config = dict(
    n_kv_head=4,
    norm_place='pre',
    positions='rope',
    rope_fraction=1.0,
    qk_norm=True,
    lr_mult_qkv=0.4,
    batch_tokens=32768,
    seq_len=512,
    train_tokens=157300000,
)
Each number is 500 + 50 x the weight over its row's rms, rounded and kept within 0 to 999. Layers, rows and columns count from 0. Numbers have three digits each. The size before them is the row's rms in percent of the matrix's.

# up: layer 10 MLP up, 256x128, rms 0.139, rows 244-255, columns 0-127
# down: layer 10 MLP down (transposed), 256x128, rms 0.139, rows 244-255, columns 0-127
up244 103:461471477505455460544556478478453560492550462480449496493559561504439517466532570484462482529525502489443520603486572641542416515519516530418544586535556565576481415516539363483454432543463587500485507517527558527477561552499563506566462493489540554521520429391472592467480486513476545462433522531533589562437516423522393525421469491502512442424492480439558489451533531420509458465418
down244 101:499476582438500432573532512441519541506417535493497474574581503543490490487539465557519474475376500561603485496362440542492450540528496499502536486473413442399483421519452482480587561504507430519504468539419575465624538466448499489482571507515465449528475474552591500479454507488585557514558490488613459441501515551549502410531485436509449413503458412488474569500470517476502501506609
up245 097:445502434586497492591447497489417465552566478499440598438545493525420524516512533490386449532539476506494514501518477445543408618411498469470488541510516476461528383557546508474432582554406481465484498463508482495548499496484611543434549499498506499490450477434549562554533499496586530476468438535546586576502402594466542544466489456446515420533571486536525429500564526494486382509451
down245 099:532532558401580520532495403474467578493415526512523485539459509464486556498420452560516429482480585519419458547456528495543536486503487544523473430542375467453584388509520627523495482411469539456532443480531543450446512402590534595534491528587498524511418583552525426527475531517447502458516518494432554510500551516488454515559505432557456449485462544514625453483485470482481578451498
up246 102:470607538513568543492485521506500542449531567525464582491550556576533533523573506503480466521545515460649478505535472533427454522516543534537508450489525547506449405639475433512471386534553425509609525489444519539383441431454538540489483550402493547454508406392451501511479445500593444500443489476521489502529492441548548400480434481559446506435536517477458507486520479474543508427506
down246 104:554526558500425489509498426434421548507455456448505513448487540481517492515482501478488506505598444574533534523547457503439415538579548383424449581507468528519466500478538497463508573467489502528465420421492537547499414531515369513487558436447592622549524475478519559628463533485456483578482371536474417530472477485467506610521480496550516537462485589475510487481533585581471519465480
up247 103:475527492532519450528524527417430538482494446538544540437580517570527466514459460602520429567543534571523404553531521513418473498555391467570440490588502427555530481530442471520386475393466536505460492558510490481454440616555496571464442557575551491472489580497525531479503456549427424466524546525561459472500550540475467465548507487551473488580470505485521412430537386522428437471544
down247 108:509511595515504483500443622468466433494547541465635512403409494472457530498407408502513474421467472539520508501475459432496414504526525460516507473510498491523476616435461543548602504595488501529416530503534519508472512488463482456503443477497482455610449531498475501438540429489625554584478554500447539509512542495577495476406487572523472512473490384533533623447434527485555471472485
up248 094:451486525456457537482472478456543472521525508478484500500572506549473488542534576516465481429450430516542519564548516549467490471511502507550492480546555445584507431502559480426478374538451456372464477507499503521522476516561537570471432550539512420563500487415444533471541439532506455512413488561563559521540466545538536448393475449455581556580455498562465465590597590536528398436359
down248 093:531476442530586474572565615580504514608440535487447591435422472593475484409490532471477529617532516420466452408554448472485520495528482497411505601331457540510536537495500506485501526571471586517579473523495487544501452455491494516464509541542538575460460454426381477472430495499436487514553529509505469414550529519464486550551489479525487448478504545568519519435505506506422496486465
up249 105:475519527586470525499542534399455588424527509452506474511500532522556543636477559511473511605533448507551525501550395517438444499529488488484523415458505531542531506529515503462519484481533602399543442529475571564437490506525472447426458430548513551422555456440475510566499536472504475400457547401491490549459494583523559551537457462561469421353523462510509392498481516558455471516433
down249 101:445509437602431535423534485468477564545547529571464504549490466505467468450536537350508497585654458503499449534501480496512577625493461531470525481515457492483454488495507431535479463529524473461455556460506433496538474481441457512483582619437451525481491587497529425561566441505545562494616480479497408461602510452454486537486488437448521530544434522465436543540534566491524488521407
up250 100:417552421538471554464424467411475517570529507499541417535555507452520335565587487525506387492510433536534476453481508594517508529463511463559478511551456562571487529478507455572478457467533493497504580453551494451483534521537530651469556565478541423442505399426483467433517446578508489555493505558514454520529448528444549506503475528513544444556510497486531430496515512599556542389504
down250 097:441575539529483547552481526509431535499489517538531474519533457432449500492507504316496486429424452485581464482456477454491556487502496491517405524522460512499484514371439485534469468513422495602484528527549468515493543679473461508458538548606481465504535567381451575566537457544510540521470493478474506468482504445515504550518589514522536619467455497578446508523437523417502415525512
up251 098:475570511539466547432357448485455488540540468522462494480508612460417431483495540459542505646592507520533426471491529432472423542434481501535526534445484499523558458595498447521521434558568477432506423597505535440512489458589567534449497467528446469454420492419530582497418550443486538528551556522556471497469511537548515479539541584535466491439584459420516435455486531520560543483501
down251 098:537439457630476525462489560562540415488488512510595448562451514451441522486421495476430525463582521451492482524457574553493508526559478509522454486581401481427581507457567490614492451436436427471505549445437491502579528515431579548479536539556465385501513557600512457466543454584422467500454499479578491540475533464519511496578513467459494402543461438493478518493566474465521582570479
up252 102:365494480542475468629423453429498443524489476393548525521475466447500539542546513538444482455508443493575580571523518500500473553597524460515539552614469445432462471540600503512345513382495508518530527484530482480528521417473553556442474535553493491533524519536500564465477563544606570447459443460484608531484518525478514501508456529567480517546496396529479526507477426460454463509529
down252 104:598593500459584533533560510569503488529474564461444549484487587600528535514505493613475518448452455463460494506530531483505521412502416592487517459467508453541471489439451381469539461562435414490493529514456560459449439557543453518550515504596598565493434470499480552489543463405476502617575462501381449490405526472455456508496588535496484529497481464446551572476498435515483514480464
up253 099:517515505505505560507512511363519475464573518496534513530555458517493559615557494582420531565517524604480425484582425522501543490452512482462470508588581502481515525495517486573447478443536539555569427506498514537464422504598406430518417507560501555475506433522359509471535491459485533486424503455470506574436522509607461433398482536492554582525501500478423429474506454486418448467486
down253 103:441473488446453443501441441643494576512472470474447606540502581475447487406413542393510443495432510514552522561389470497431564440517522558488525487504527542446565511589419448490560500491511472522549635554466500509539447514517570605501484507466431466457565575518575570572552455528510430414543513459539494500533510532422538539471503532485494447405429477500535501501525497474505504485526
up254 096:578453504584528517574391433491532435483548404598505499508463463470506580510536567557546515437526532426531417509518522521531581522439472425513534566416511501486419546540484498487412404411517536547524486489547566482405493572532578520506482587457513526424517436441539556551483469478510493467464563508544381531464422554514515436427457479473509381488498543482435535528539572466496499461526
down254 099:503516481492579481386543520505536587544526496490517534573524464523508472533471466524410548554462460502443511499438492443613440501553543479477581392477515452486612516518553521485487493416609496486509561543472507507489545504388523495567418404506609356524457521494504479483567439565530442502574502539408447480436406461460473511493500456474557571527470515487546503434440558434546519482534
up255 109:491590479583535512395466469536514552580520413549396392405415502485425381565537504543537480477553550511449513604576526416420478487472495465396502509510487471530512393588520509524476476510529533449570426609567553470475483515530447536498504518450421496476507514420451508455448405510479465493596487556530479540520457531563524495502473488563530494481553512443522543522545574470489481480465
down255 124:458479447565525465501495523507429447501556509490459483389400434463428595495500447561477583437562515493597561537424532506509528450577461484610454540559561564483535492481548419488560499470566476501494612514461450530421509462468559511550414431505462502541469613519548498507493555529450482516538550414463488512447507604432506427551467457475541532496468415566513436444525501464594450512482